{"n_layer": 16, "d_model": 256, "n_head": 4, "n_kv_head": 4, "head_dim": 64, "d_mlp": 704, "vocab_size": 5630, "activation": "geglu", "norm": "rmsnorm", "norm_place": "pre", "norm_eps": 1e-05, "positions": "rope", "rope_base": 10000.0, "rope_fraction": 1.0, "qk_norm": false, "attn_scale": 0.125, "bias": "none", "tie_embeddings": false, "parallel_block": false, "init": "normal", "init_std_qkv": 0.0735, "init_std_o": 0.0, "init_std_up": 0.0735, "init_std_down": 0.0, "optimizer": "muon_variant", "lr": 0.0151, "lr_mult_o": 3.0, "beta1": 0.95, "lr_head": 0.00557, "grad_clip": 1.0, "warmup_steps": 200, "schedule": "wsd", "decay_fraction": 0.703, "decay_shape": "linear", "final_lr_fraction": 0.1, "batch_tokens": 65536, "seq_len": 128, "doc_mask": true, "train_tokens": 299500000, "steps": 4571, "dataset": "wikipedia_en"}
Each number is 500 + 25 x the weight over its row's rms, rounded and kept within 0 to 999. Layers, rows and columns count from 0. Numbers have three digits each. The size before them is the row's rms in percent of the matrix's.

# v: layer 3 attention value, 256x256, rms 0.172, rows 110-127, columns 0-127
# o: layer 3 attention output (transposed), 256x256, rms 0.483, rows 110-127, columns 0-127
# q: layer 3 attention query, 256x256, rms 0.228, rows 128-162, columns 0-127
# k: layer 3 attention key, 256x256, rms 0.233, rows 128-161, columns 0-127
v110 096:503513432518493496511467530450487485497468505500482481555500491461495495465544479458457439541499501475526490549552476506492471454484488523505490518478512502483516517545496482512525537506503518514479481506518498485518503499469528473524505534514533463507500525504525492508472544493489493522518505530515476504518467523488514472511486488491518479487546481499480506516520509476480513505532
o110 090:487445477476468520483498484525516462506449493517478479504472471482492511531489522505505526490496507517441455532512508486469484527487462441483493506484532483534528469459453426509506508523451551500503530502425503502494490494504521512488526516518477504509520457489535500460530473530525480481546504481530471527498514497484491465522502531512518466525463444475492479485460497509494528527480
v111 104:492476504480487464519479510515495523491490452529490490515506481497512488532515465518501488469504517500495493490447502470433471483492459476480433497548443487497545525519534472484468511497475533481513486512483496509544501520563481497535531472521512508472494469477491494525469480491501469506549477539458527514474479459475491514543538506522489532483519510512482520491496521484518457494474
o111 098:513504516518521501513439507513471506537495473558486479513500478479499469504522523508495450478551506536492491521508534490508489519486472512480503506479500512503543497502474513509477485464455479521439497487509506530500480517465505468506512511521448490547529532487467457497501541478510477553505506501499472474491480504487499529486520491514468498483525509473502484489507506510543490421499
v112 103:497492508466579489480500503497501481477536480475561519546499528513468450469474439458527483506482504530508537517507497492498544494514489461504515533474483558483507527514470533538524510516525476517520509482494509515478505529513482539502503492451522522521483505463488473489476522474534515503488479505518504480541511499539497485464482474531497511499539513502475498533517521499494479511467
o112 107:500497474466509493535474481463486501478555532447491510428487478522521515466509484485514489474507493489472496575432497496524530496465499527460471473509510508476440509496500476461505509522496475503545495538499501467458522528518521474502515487497492491507519505512492499515541537496506475534486555512472516462504525486467510503479518487557484496477502467496491524479486504561485501507547
v113 113:495494475517508498512491510506483511495467492475528494521544514492540514445515512485478516494505513460515501471480501513519496496463497504510481508546478444543475501497493523507510509542517514493494524468467549483529511515567502519493476528474467521500502465494436505471477517457500511449462496506510553507498465488517485518496547516479517483487511526497470491504468555528577529467526
o113 111:522477525527533508536512492482499501499474517484475534462427494501491497538527508514493540453499521494504508509519516524501521477522439534492475499498526514484524491505503499501513504465525498474498488492531476523413537503455437507511532497538518476512483541496545514535506512512528452512489517480513506499430495528539517528504514516538467533482467461501521489490493507477543475483505
v114 098:510524467483507491518516484534492536506519507516503516496530495476492497450465510486461491488491503503493522505499486471489467479510510473484521537506492540505480540521479526460503507492498511529486458537495545493482518512521496499501515501487514491476512523514459451527492525486453500514528491531498484477497487447470473482512483521486529512503508507480435477498471491492484523521517
o114 096:492472482507490499452493470490489460514476464501492472494476512494487548481522480449481507478498489534471454498496508482513502539507474495495542509493475519520510482496551516524483487517528476496481493434498508491549476484475506531430531527531504468510579497531488530536462519498509488498519507459475487487514490512475478483493524466497464482533443512502480468467505453549529482513466
v115 099:503485465490481501537501474468531508471537551515468516499510525495507445463465480454519502535497503493521533517487473516478495561482514491469518502492507492538525448465502469502502508497486538495493533508505505465473469471480504481481514507481509517475482520485486537514509471500539459508528517444484507481482494469524516503538477498480527518532477510504509518502539456541507512519459
o115 106:618505471503512490457489454492505511548500510474524486518539505541513471524472483493492502489486528552504548495495527446474504500512518519495511495514521491486529541541486538501505510461540499533493471531506514525506555513501504539495493509545493464512505530483501519505511439463473486469448500529562489512476505504486501482471493481466489514492502499507468530498489494554486523513505
v116 108:511487524509497475476502485527503506484508475448511541521525504472527485520479490547497527517514512504519441519471446508511535509517496489545458494475444521532493504526460535511512467568451485517506471478511501521487468486472466475520490482467529498469509501518509458516473509508499495504488474485500502543485466500518437513513502540530526510518475558498510503501505544505517493498506
o116 106:451466492481515503452492512498490511500473488518426475515492511539493478475465491509546451496505523507501489459498436509505492467531448518475528507548530495489531537498494458486517491530525492500491495448514471504505479529499502511487522502484509513528467483539519496517519469447459521495463518465549507445449476452468517506503489488465443475457509488465516505537513485485487476517506
v117 109:508471491478442492487540517481455509484494534520491488514487507530484508489479471524552510515486466526501441476519539468475504505480539550500549495471496468491482494502518499522506425522509512492523473505518505528508537486498479492520498508460505512467527501488497500489509510512502521421541493512475503493542503506499492487538496525487511488472525514506465536529535498508489505498510
o117 104:558495520470514493512503529519523519546495476488476526540497484521516488498459473508495536507531498484463512500481519463468474501500515457460512517512517514538490527502531482484457490489548512488482489514479527500461453476460477474504510557491451517526467502476486499502478550503491499510505496477480534518526509462500509497518532501501520509513492537518506559524469511485478514537534
v118 110:494493534501490514506477458526514485517474526512474505509530502472561522484468516518525456479527489511565500509518501477490543481504495498534528531519460493516512488480511516482496502506503498493491511476533450512533484468463505510479459514539479459491521513533437570508519522525490470507472462512510527462491500513490474541516485500494489453490504519534522562477507494511479496522526
o118 106:458508461530508505521537468488515470513493504490481486493570545515526503528530461450456486498506525548483500479511453523464507445514512512505489489502517533526507537508541452528495512497514521509498513522475540481525511495548476492483471499437528474507506478476478477481521511491505550526502528488492466521496526468497541511463482486512545519528529463499521491515531498498505497496521
v119 098:477516538507451515528527517528509506500488513497472462552487504471518486501478521555464508471511490498466521475517490542457553509517511486489478439474484501478505516503530495528468504496466513469534496465483507520525458528496497458523512537559495464545491499509553456475467503481504468481515479490513490529517516505498480474481553539516481494466507501471513512498450496507471489519525
o119 093:488490492463511487507469501442516496535484495495530478500481502478489490497475572508503502502491527482484493518532533523479454505509520464482494516534514502468480467537489456493494514526501478492492488459527474504466471522472539493509485493492545478487480517465485472500523482534505491495468471500500485498477447499484488502528512486508498503515580499489500467488517485470537486448501
v120 105:488522466486532526496505505514454497489477498509489520481493523492520543496525508494469470548473533465486507526461509508507524484496512550473495501518535551475511525527484470463512546448466534484522561501509497446542523487500492502474509501492487482543482496473483536507480514467479448514561460495536464475486539483492508498441466514538503479475507506481510516470511503498476555517521
o120 104:500530517522474544525490482484476493537537508488551427499482487500485490486493504476506545495532467512542485488497551510519488518504512524479479499523465488500488525480488525540540529522503491528488516528478487513498476487524544493475553474491541499513462500500513522541506498507538529484485479529504480536500496516493499478445499512479481510554509516483536520478555496506485489523493
v121 105:470517483461541501483506482504494475520507464570476512514543514462499504502460450476538496481515469501472521472491494541473524487510484488535529506451536467506473482451514514512506501506485536511527483485533513441501514500507532546462516494543507474478486490505571498491475502465500480508507530493508491513536520521507483474484527490492524451502505458484562493512489527527495480488503
o121 104:467484493496493495530479528453521524487502501463493519488475458517542481480494525522478469489491543550510535565473507493448489509479487521480505460540513508506516499509472475506477505491511528528497468483533519490477517499524514498476518472507473479538491512470433501551485511536520473503490477515481525517498501461494533519488456509533489570541567529494535467480526549503506523508511
v122 103:511543471516503490497508504538502492494501505532509500501476499539527455538450507485531504535525558481491514507554498515551509453488520456476492540502512543512486523513519486463479476513482483458558508560510500489439471515540492472484473483475548558495515483530547524461511526518533509536519550498469510512478497452502515506534506496502471505496495509490478527485527506493485507438494
o122 099:564450554517479470522513500498521501509498525543487519454486522511475490508502497527504514488498473517490478501501505489480475549498485521514506494462522496478485485484484557474497581480505499510485458511519511515515505522459522475492497472478480505492556509492481523496474533454491497538527528528489459484492505479496490472494500502482522475501518497517483457486498481476507512479454
v123 100:492493475516510468517510482471478484508487537465461459484551522524479520478496492521526472490474527493489461507512532511495480498470492505450448495525496451506505526491536486471508501459515488506534466467520497523491489505513522500527524522499516491548517505502524508464469502525493509526523473484495469509493462490525568549524527499511463484503508512513529539529517504464515516511479
o123 097:556512495460489516522487524538488492530457537516507529493517470473494523473511458493508481514521478511476500492470487508485481513506516510485534515527524506498485494522498533504469477483472503512479478495494560489540503507494487462488513494496464496495497504478517476495462515470481470483494518504544479467516476492485506473520502485547514535506450489504458472454548470502498476508493
v124 100:481494528496506504514484504460494469525466481551475475526531515491451513502530483476495484468501538503480497520481473479503473506477475503519474498464477492516473452513478487545502486493471497488510518495512516478492498531499481496476491423475520483489524496497487505543444505495492492489527478535441526483513521492526528541463493474469490473483484514479546530474503487449493514543480
o124 098:521560525500524473476509484494498492442505487485508505491525509480549491522479536475525495493506510538509474529511527524515535564510499482464490531538496510485479535526513497505520487533470483506516501537501455496527491521513537502485484470512501551527486520493454499434509500495521459511535514487496478498505507489506458489471507489508477504475498499489470491474550527536514491436521
v125 099:516504519476477491513488524461499480503533472492461514493515528550482523507492506493519505510495488430485495530511494483534506535491446502512482506537515486441525506459523518536494466492525509530491516510484524520478523455521542472514536530482551486490516481487506528507483491546461484463519485514501495526525492524515442519476517486468513527502516474540540484512487467505510523510544
o125 098:536494484561513489498493523512502501474508514527516502533508497492475477469441505477490506475496492511473520497542505567537474434477512480522520502494513490534529488497503481484518511461487517531482473503540503490484465520501558485495483478489520512528507479496498450469543485504548491505556503505520490541505513494496508476477496475494491514483542522480461483505528497493502490492522
v126 102:510480534510553505457508543467505478504498468497533504511477509457515476527500490499524490478489461472497536505486532571551558498483473456500518509531514523511500550520445513518544488486469517500507509535495492494507525535542478499517505505493510486584477455477496497505456490513535474531476471517559513474491514497502510458484497541526436525487462508482485484525493478459450500541493
o126 100:449551478498464508520466464493520491498567520478485485469508446456490475478502494544535508511476525478505494523479491515554459503464523520523488501508496513538472488491471535503517498513509443487502512503503521476519512477554501526523500518525534514441480522527523495482496517484555487517494506528485502491463483504545532510478491536512460485510471505490511497523500522522517470452489
v127 090:497467483519493497543483534482483543499473459480495491517538553486460467522514520504436505483487505551530500528514489504495510462523488520485499542461474505484524506479541448523466505509483519537487490521470477484468517530520473547519447513485494466529490481470500504457494536497506510492496489464495525459527499519493483477477467522473474499532516530522519530515539526476502534519507
o127 089:537496495496517566507492492499475497488515521524457527462469497469503503520484484501512528499528551467495474493516489464535541535478477472476483490571551540480498533479500469512512519517501525516495516507459507507501498553524495495510489515488522514497498484483485549480543497494482436453517481525508469505518511560508504484547523486520505509488479485515499486489492549515526493524481
q128 111:538478502485530495465486487490524481529488523493508499535496522512493540499488485523497516510498479499442487507510515516507456505523489540565510435535513488521483500504511461545508505498511516512483511498527442507494515499498434533490503488485492555486480502520456519478513539519509501482503496508497465494490509541517499521513448476521516516495525534502471521479480544526554537468518
k128 104:458536516501545514504499515482480556491543516543499507467494565556481507480524480489432516496484500449534493527481485540506483480513465480521514508477518493488489497483501536510463519516515487516499488508498493525557542489493516460482514519518428493527517490464483507497484486520535491455525482515464521490486524515498473465495469516480515503479489470504495490560483526549498490504482
q129 103:536485453477539540508484568470507448522468539468507476523491535511490559523488546509493521508481482529476466517504481485502499534499535493531474514496470501533498497510540528522511532502467531502504515514526472495437474536502498457489508486527541538458488494540480582495492488499477534515460492552565504529484466529499509509529489480534523508480497470499478498508516494466508521497514
k129 116:489469512519517475483499470526528515502503509520524555500512506521524465532528478529499470429493517476524493563448509518475456484487492466515513470494524467473467520483504486510507510480509509522504554493517472482493541479477463526493497476495466516524503485511480494483536521521539472514532501486487497490495531537496483503525467466498522517495554526470465516475524526519496506468483
q130 089:513526514463518491530497504500492511520510520519494511480443532510521477511525489553508478522534499442505519469511514497456535489541522512488507505503466559518527527520499525532510512471477498480530536558546498523507471481516479486525531521503468482534497523517503520560474482440474502536502527482434531528502463471503476508460493484478466508486530536464523478529496469460481492529480
k130 096:517534488489480513516521490504542495502470476462528497495523501511517538475490533460467462487523465548532509478474509485543506478489521501501561507523531509524508493517574464490502462494497519487503477498483502466499527494485507508537481464499534503510465506508542499503488507466504503480477489491521496504536471461471537504476543505511503509541468506499471469542493493479495464496478
q131 107:477454448520504533456514522514539477535520523471504535494511452460499489498507530528527502497511473486494499553498451507499486511507510483481462520507458484493481491459501515540535483455476511446493548501513503468506507527515490498475523498502454493504477522550509525482482507516514490479517546499515468513536492533513475517507469446520512492513521502515512503499547540467492502501518
k131 108:531504518522511507526494504498483540517494484523487456475410507516481489501510483484430513511542481499488509510472521460503503495505466459468507502501480500466492494513493529551502488512482446480522530506489506469520500503508536501528504503498520500526479532482491528510509491473477490509515511508497513515490476536477513496490492474459487525523498529471483485543473504479548488520535
q132 097:525539520496472504528526506502508536475556477492503531498499444534502511480478485515490457504489508546440511509512491493508548493524497506500533492516473482448501466539507523515524533531516515538533496511471505544533495486462500471492547483466483448485548510480499490456524472485524496456490535534516508509461514515514523522534525513475521495504499529560489498482502530485521479500517
k132 095:472531473456533511472516494458471497514546512497432512527554519499481480523541545460516517462516503488494499526533440508499502570507433518492510488450538529502522477443479495483507546508519486547486492517519513467482479498502537480494498482517477466505486478512497492532535494516531535503495451480520534538513531504500524524511496500555461477476500479488541507500502504500504494506452
q133 095:514491494524489468499438492493484529527515540478453504537476507537484476524515492482495499483517508498480534529524502528547504488530466580488511543495505520521520527483491504537473486512483542494494466453508471531528521470508530524474473493523456476525449505495538507486534491484488487504508478527482458511498480522537459468506502492512483510471506529518491511471501557485464547465455
k133 088:492520500470471518541518500514492508488511519481516509483525491480515484484495490495543528492461478492512469514525502468463518521490561488522504501506475469515487433485498526472554525484493502493503530494485518495483488477483523478501483464508498465492502461467501523488517505495520521534480537489533526511440471487526519522517515541464506528506456488492522503477503521464484457512507
q134 095:454489510521524509517524506497520501549485486502542489526509516473503468480503477457524473515521553478528533523468482550499511499522484522520548464537523487477514520473500468519502547463459480448444510491534455496474517517461451532483463488487474510507485497487511450456481542485528464461531470537490499535465499516520488458492505490488542538515489523512489469511460511480487494437462
k134 091:479498504504473500486491476483526509490539471494442462505520468484505519524503449533504489511530503447467502500510514516530552483510505479532495555484511524519455472487501516449499479485492473504491524493519507420516503488486524538497497491549501480486513534462492476532485470512439535569477519481537536492526499539545478531469500492488505478508474510504497507488513513503485492563488
q135 098:457510476491475508472526508470528442514513515481505504523523460465429479533523502529521493516491481549485489519479489488503473516506500498541487478511528491493505520453477524497519486492475504445547521524501475507489483530484461529526497484504492535492488493520475502480494497519481518449485487505505519488508553540473504498520522513511503476490522513489480527463509556456502485509553
k135 102:526504562522474526467495476487485511518545543495527485466458499516550502453492490499468478509524481467502457471493513498465488477461479489510509492532532495531479536525512542490502482519533465490463515478509474482494520561489486513484474469492529488511462542508472508535478517535534460489511479477481483507526519541492469524482459495544475496552521486468483527498465513511558537484490
q136 104:466448543506513501536504499472513511480540507483460479521511494528473506541487492486517502488503548504493518518499497460503514487526473517497500554546525495508503542464513506483502492482490474506528469507497507466518521523484524509528502495515480482523503478474538472546484514452506516503508449530517489461529507464468435518506542509505509517470513520518491557506532505491486505472527
k136 102:522502499528467467499484537513529456495487527476493475539492511469474494479481517482533509495521486496503465446523499466521557516520500546534468473457477498532501475507435486463493525462522473529469504473461479513473495483498492442497480521467538531460497535493489510508513488531476492490499495478507507513450512476534536492491517483526481531551510497526518523471511432471489539527507
q137 086:500480479543447508487527554463475475483462519525515496481527443496509507488475541522518491465559529482492473463511500519493463519498499517492498499492494470508483493477539464512465497505449471538485513491550502511508487487529494480504501509499512516511473496486489494527528565563489483522448519501499537462573503482474494514532484505517490549511512503507503484520512514515457502530503
k137 092:548453506494472446478475478532502524449522518473468493492486447487546524495492471545478543509487502500495523489481487500506492466513532482458469500529489439469486512499502534527501508530524477477586516475469512530480528528496519522474512485499487510527488499507501523471527546490549498469525467539463528508485469500454478449493478523498493488504447486502516516522490516503482507497519
q138 101:549516512506520526490453553496509477465497495479487504517503456519503522516510494508523479456488533499510503462494455510544504525515507519517516520524407496519487512523502506519486491462481504488493466504537458522482500508485494470481489512475482491525500485476488528524480527483509517520518482516493531527505516499535513499498464487494504476488465482509518522505472532445475516453468
k138 100:458508508497495497490513516481469489538515484502500480506467508482436493528478507511474510504451527462552516547499494534494502505525499491458514527487522530505487499517502469482479463514516500521479470447477556515483475511494546506476486546526470449511475500476486511516481486479560506477528519497482524547494447484523489507475488541509493488522525496440534533492498466475530500499505
q139 097:536515468491536488491497531523501475493523478507502509484498473460444529488490500489517534535513495531516474468495490467491490504542519461537509501479506522516497486529484518491510516467508502462494504529507469491489493532490479524508494526501502560495467522569453512511518487478522508551516500494499460502528551502501484521499481487525472465519493489508500481469510484512503443526510
k139 098:491534515543508514540508512454470482505466484464517489481438492533472474476444511494491494546502496491513469516498526519493444491469496508476454467478488483514451458497497506533464498541540491484484520456471485521523521470532481453523525514540513503527479522484505526492489481495553517517493494537483531515521488496502499486522534472496562499458502490484483488515450523458519516505480
q140 095:478515482536479527494483449526496541471529479538455535488504523504511520493495548508474487517506489537492458491505512456533494524525513467475503508471483539498485516518529471488487555545508482527539493474496521499489507491506454485488466447472496479485513485469499518484513486441503566544508466496539472497511528541476512512502497475476526538523482463543543496525483480501482473490493
k140 096:482534512518510490496494497515495481518461488469514513526504502496490497457551517508547499466501547512526482518513490444472488539540487500477502504458506521517511468503527462447444498490482471499498489506479530532479462526492543475479519548509500494496473492509491481491487496451529535486482505523468492473529478497490471526483478485485540556488529510510518533517501471497479504547489
q141 093:552512512530535477540486496438442495469515452433503496462523550519470482512492497544501551491486488501533535475519536489458512482501485528541520478536490482486498492536504471511458509486475490486496482484497516524484475489503521495491474511511480466520524473482528502520473482481505481488538457492482519522495484533532489511514511518518491482521520458507502502513508492512501490502476
k141 097:488490496488453531511506497532530496485477491531539543486538535499505433461543535489517498478523492490495416472486527484513479507533494514544476543477479540489484468514487496526569491491527483509527488441557520504527442459497478528486535484489508479477531502506461527534458498493497497526497473469543488457466528475516489475511494523502478500530476495503445520470516488478518487534513
q142 098:453464528506531508522477490489493492500514484508493506522500508506508520528476505505506448461477482537505488509523511520472453467473479506527461508556502524462501494502558479507518486524472495510522521473494487487496517506500485494477489497525487457428478474498510489500498525512517501485482478439452496545518513480466469442507478497527523481486489524449513510435493507479463554468542
k142 097:514525530479518494479520519475547474489526516498499513500524449539542480487511446525476502512541503484485504521463537523496474491472514512566481493491494476534486516536495444494514519504482488479536496444501519480486519503532496532506498499522505537498489554509469523505490565497553526495493464490474479472485503551531505504492481466501473486540471505513428505512475461526496528501479
q143 100:541457475539482487519484488537492470488508466474493508506551501527508495484494508487494516524473498527468489486461509530513509498518480513461441530505499493473469466501492499479492486514485537524498491478495485501486537518515466527508528503498485524487508478521499520484528532492507542496514491522464520482534500470479518495495502508533559516462477467495490515510541515470531486509534
k143 102:502482482473477525494534518481464507476495485469475529504467496511528545518511507553512535533515474505427501447512510505478532519485499497475514508496448484525478527479512528482489446518480529536484485493503482537487451487506471503527506482504515503526503494497515485463509468475460534473468499468489517464465509465475507481506505527507527497521485511518475544496477528494508483439481
q144 111:493494515531491541481481489496526501504514512506499491507511495484495508493502467510479526507471487512457476521507512494469476503508503501468482472458506490460456479513536509526525525522506521522490471480462509477442506523523478487482481519495512523504444512535483504479528495532444511501493517481484479498556522480531530517496529523510472486523502546522533557477459529572549447522518
k144 112:529480496500573494509471476477456550542497552522501525485500552551457517530516525463484508502532492486463503478488499554513467498525518505506514478497502493516505481525489553505495509501502469460545552478519539447498500516492525493477493455481487499502512467492492480506560496506484500513479473523528496526515480502471515509540520518459540519495486523497483522468480473525512530546522
q145 101:514463477481469537496447510472474461502474537496490501494479475517497497452486462467512520501503474516487513480488509494499467537488490470487506482508491499494538496546500480525489496491510551478528509506519515499480482530503500498541499521516536498480485512536511516448521520495474519474485489522506478480528486528503515506525468529506480531472534514484506435531470538484494480530514
k145 095:490490487556527555533524523506493523503481499543532519483498483514468506523516528486526537501507509512447528506455495489488513512510480501526537483528468494470511486455496507534511500522488516490496488510502516505516529497490478493474509484558518461507519477478502572544457503508514505482474523516506529486470467465489452496525491528478482484482467481545455538471500484459457443516522
q146 092:411462463488486573537479486508546520489521518495521487505516472573495499501503503530496482496518452504451483507526469495500503512513476521476453462510511542485494523496481473517522503508513463482494497528505502468523491510548497488512534492518513476499496532502458456498501481530502509546515507506498471476469482496483507509507515505526464512494525559507494489534499541529482479470492
k146 096:499445487520501460481510510494500513491460508494501483466489508484483496522467488513500478487509507527506488504477495549534533451568465490491468515504524484472497502478469502510545463524525494488502552528508490470487521417499483480512483527493494482442465506473523502505525509538497457512519526563534522495469488500505497509522482453510449527516522474497475492460477486490432517518514
q147 102:466492476459484506494502476514485502517516498536521470528474467452495522464523501531510476476494463532483543536500545506520483531497529547529509528507471485510467477457522486501523532501477461539478483493529532504535517470479513470537516531455491453464469537459544520545488498539511446516514478454495523507490515478528458503520469480455471497490514550513498511528506533547522529416495
k147 100:498560477492460511483498517522496486505522544547495523516537474512507470539525532515454501467468510532476435524498437539506530536517538517530515529489468469500545492512470471491512519481507521477531489481488496497479490519452533477499464500541478494495464518462496527486556497470522516466485506496485511503467503542503548492516521474521476490504510488532554511522537498507484489522474
q148 105:523468463493528496527509476522511474531540517508494517491519491454519436507531493492526529467481481496508496461491560507451500506496499517519497499543470513505480525495484499540482484516516539486527485527514484462511505506477491531464486485480491464489519434496469546496526504509513524482467470485489486484505509449523504535491488502526496510493522532508440518521478507500499492505530
k148 099:454538506479496503497516529508524491491504517511499506504493412505473534513481500495533484578502479496502526515485480499489544490496500476461493482535498480484425504570516509481505486477491495513504479517488532511523491483497505479492463522509496513478486480468542479488482520483505525503528524473485487533498505477445508549544475483500483521487487538494514507518494583489527537491495
q149 099:535500500471505470503507476489511491495512456457539532521499526532520511513451508511465481498496528478483521511485476530500487524467486498508444491545506518477538494485492554496506514514525471526493488475495433524513511490456476505490506523540493503535508490535516463478512452492472507532543494492479511521542534516529544527496487530538509506500505471512477486510499493524478508501471
k149 100:504463457507510514510509502512468515474525519530502514518497500484510498519484452468508456507532501486499495497543537504503469512525497506494516495512497461487509565469460557508479473518519483494461486512503477448489490487485504522562516484444492530518491499483500465474468497460509510458487483469519488467550450443493464481529480521482513460481518496486528505516501509552463527526491
q150 104:467500516536490479505472509474538463508542511495508490538508520450514499557465455489522511513495509511425516505493517535489452500478505525500503534526475521480455495482493516455524532474496496499518502500510549469476477535481483488496495556519519466491514553506485501535432476466491478515540525516478484490467465527488509489529485511517487470474498480513513492558464476474509484529504
k150 102:477538472490464530514473510472477475520521537495480505494508473558531489491492513544519497544534441489497479514499524495505516538509493470560503462530514558513470526470542510515467477483538502509501483493546485542485475428486510506514538516480523488500500485490526503474479506502475497485538496468524483475494529503463523524521468496501501530500509510517477521522481539496518511495497
q151 105:465471472509519513529508519480510506494508555461487489507510519486465457492473543533501512479463470452517524471493502473522512507481531507504498510506520519513488535516521507464506487523532437519511514536561522482521499471506583502533493482519491503448468466489493522466477445524458470514508521540521510527553473503511500521525533477538501480481542464486508520509564509482502540478521
k151 108:489470501477498471483529538535520443495526500470526471467477475515518493523522516467491507454511499496516483472491523508510484543504506516478476494506439470492519452486484491502513474482457593490512480573500500513509478522537526483511509480488524467506464491522497531523485488516521476495524484472490480493517484496484533491495479522488464434491482517533492551505513482509513490541471
q152 088:494486494494507499520483471506541471521477499468498491477485441485469513481453460530516463498515475469540495478526523484507474491490494524531473479474532475463445480458535528476520508509513513477473508474547479478458523489520506487544477502473499495479492542498497501479465510549489439508495499482486470529523549521512449547480497469476497500472521494490500465525503499515502489481496
k152 118:437455508504474463441513507501496535491449496529519480479515491541497495499517497526474508523512488499515461518469497545486515443481475489512483510504543475485490484480492494514491481507521499476482559472497503496509545466526508513487488506501499515497492484495501520483519531522534465505471510522490485466518541567489460482500489486489526484467521487465463534509470540550475516497509
q153 098:501510515496530473429513493510506507500507473531489477520455477476508491529472503517496471510539526492490489514483499540493519503500500488554467467483510491519489436450478502481536500467503527504461492499508504479500523521561431541499510503519482540505445471526472474519492530537503448485447501523492462491509514529493477485480519475505500542490514470432529482511521510509515490470516
k153 091:460481462457513487513465481520512485486519465480512467491509528454494536498510527476492492527513490517481462551532525515587509530522502512507499468465505508477533523517498441496513504523486493525514488512497475507491504487526515522467520533534492507459522519519504486499531441478488509546490493524478473516456470473509485548467478538546512536493505532502541476493530492476497482414504
q154 101:482508495502519507453532508473463494494507550468481496484510498522501500515463550478537540498477515503479509553494476498465468463476499486492434476486508493542512499509496522514510538517476493498477509495495503495496502522526512483451487521521485536469485497504563494511486499517531501471495486524478478519504486494507534497487529474486476487498521495470481520434493534507449474469481
k154 105:498460503505506496492458490521472504479522514547507465498444492498543500492483459497466483524533521510514479498489503505497477469526535538485507483529496476508470495460512502526520527510564501453507555475523539489477482488501487499506499462485483469498512489507423459455488489483517488544496540525511498513470510546508480508543496484539515493513519539453446454541492559504564502520545
q155 105:511444515482520473525539546476505493503461524517516478525448468515540513496465503453513509511503481506509488482483523522497520479530492456492521496564520532508531526480474526499527504501499513486482503465512511510526503500507470479550517496436490528520496521523487524467480475516457494475485488493497470534477521521503493503512489463511512475507486479511488527524479535537460529502527
k155 098:485527503497482475508530532517516561531496483476494506473518515481492532505487507551496469513518512490493527500533484474467443534500492504468490527508493506527496502542531493539476504499531484532534466546448505516509472538487496484560509502516479473496501519471484488511466511497482508485500476486522544513526522491494527452507501515508528481525485496523532466508471463516523531519518
q156 105:524485490469531516514511514490510494507497525467480516492508457501483476538497515481528494496522510503516509460490507515489494477495490481509515456481568475484472528477442481458506525484491480530557527498484528466484516492488485502442496480527459520474492474479541468498523515475483488482488544490480516524479518502499514481452495475524538491497534532544465476508469489491521516486509
k156 104:495528530481524494477508473455512541508513539465490524512457514522524513495455484452546501502511482527530504491460499502484468529513506493508479558465464530543485460527554471494537499462493538500501517473484476517528463511494524493478502503517535484478488514538520556522519490547539513528500463479472504496488504513551504470505520502497490497488489558493489474518528495514504485523508
q157 103:462485509471504534459528521495533489504485526448482498545505512536512483545449474435453473478517534466497496494456511529515489506495472512504528523498501472473492475492517477491484540485490468494496525506504494474526518519567477483493491513566504477486472492509535553542513500499506508465550526456459452520529483521449519466516445520496533496484490511525511503491486511469481493531533
k157 105:546512427518495504479480494508484502487534484495515502516464494499506534475495533528533488461503456518476511443546460504527517542506461518511507446501535509506488493484517539531509494524465503492536484489485478515495484484511529491512497499469514493543513516500510477471499480471535495526512522474504498494529522478475516495495495479517524488534512546477442493480492475512469542539518
q158 108:499482508477518464502481491492453525545479524513535472502488470459512493446474484489492505453461523519496479493483497520491513527451494506500513495491532478495456489524481526497475504501465523468509510478532492510562483495543503536506506523521529503463455476489520471475516541496486564484453494454528497525522561512498482519531452505527509525447529490492491503508502500497490513500479
k158 101:474489458518484497564520526514553534472467509520507533519465484530497500511480449510479501455487512535521522487537521512471559513482513458501525481473487482467470532514501479510508495463497497478495540473480546528464507543504485493526472482556507485508500480470505500528508500549482486515521494491488511537510461506480469505515497515531488545524460518495479533524471494526511476504483
q159 099:529449529504502512486498465497484476498470480527544503498503513530572497528512507541479540511484486499487479504512542487501502434527500516489556495491513512498497493515519520484482470524535477485478507482473452493515533512501497509520468559457479506513490481490535561466488483559504507473458501508481462519513523537485488491515489485503510513468516533468493523540496509484490489490517
k159 096:511499512466496503532508524505536508493458458446481536500489503510501535457510523515497523517521526511508487499519508456502478495501566530526485517485468518509513518498534507484464520431474543512496506547516534500474506491472499470555499495505502491509498504518474531485506523472503465516497507530551465515553543490518503500480526515479471482514503455506472510502574449475536497512467
q160 097:529531493492473490495518483509461471471511500511532487521502498478506508511497531489484481515452492534535542506471493532471446500448508490491485497516488513500538499503485499513468514511469466517510517502473526458481517496488518484499502485508498497479504507476498547550499459516532506485500513491492471494529475505513482518507460497517465507478497462491488466523508518469513493534498
k160 098:487443474493464519498479480434525492474521476522480521506466453506517485500541485479488486500517488524493479519550514487536501434527432494517530482505531464490470498488507506523510495537498486468478524514482498518551506508509472532512558490503523446463526507537484500449544483517539480514476539523458493461514481536490531500509514492477508499495525501509506500480488514529512533469510
q161 102:471526493529493503492505458512464512479507478513524462460486494475515489458484492513493472513544491505509470499509490553508525481520523463501419517493510506515509515515480494495561478500469496521526463541521483513485502494454541507472454534510464460499551500510504504505531521503506484523477526481520522522580463563483481473486487460499487521475496501474485493510502541537486506505487
k161 092:452451519505489479523508464517492542514504485514482517510488491493464531512485435498495538533489469504430462475469489484462542512456506497504522474473473524497486524489460488499500501492503466454456502509492457508527469499510462479522521514438465525511502491489480508500499499481503489458498496488508470524512517530486515492481507467496499510470531471495486481490527487512505489559487
q162 096:481514471494517517521482507457445556480521493531508513480508547562509502485528483509455454505466470470497472492476506469488504491475486506491516512500534546514466524510545440481529457499496502503479530482507475540516469536469513503475463502499487466469482513556500530539468489483512492516509479523487504454506501498507531513460538502432493521486512466490495517488521517486488504469515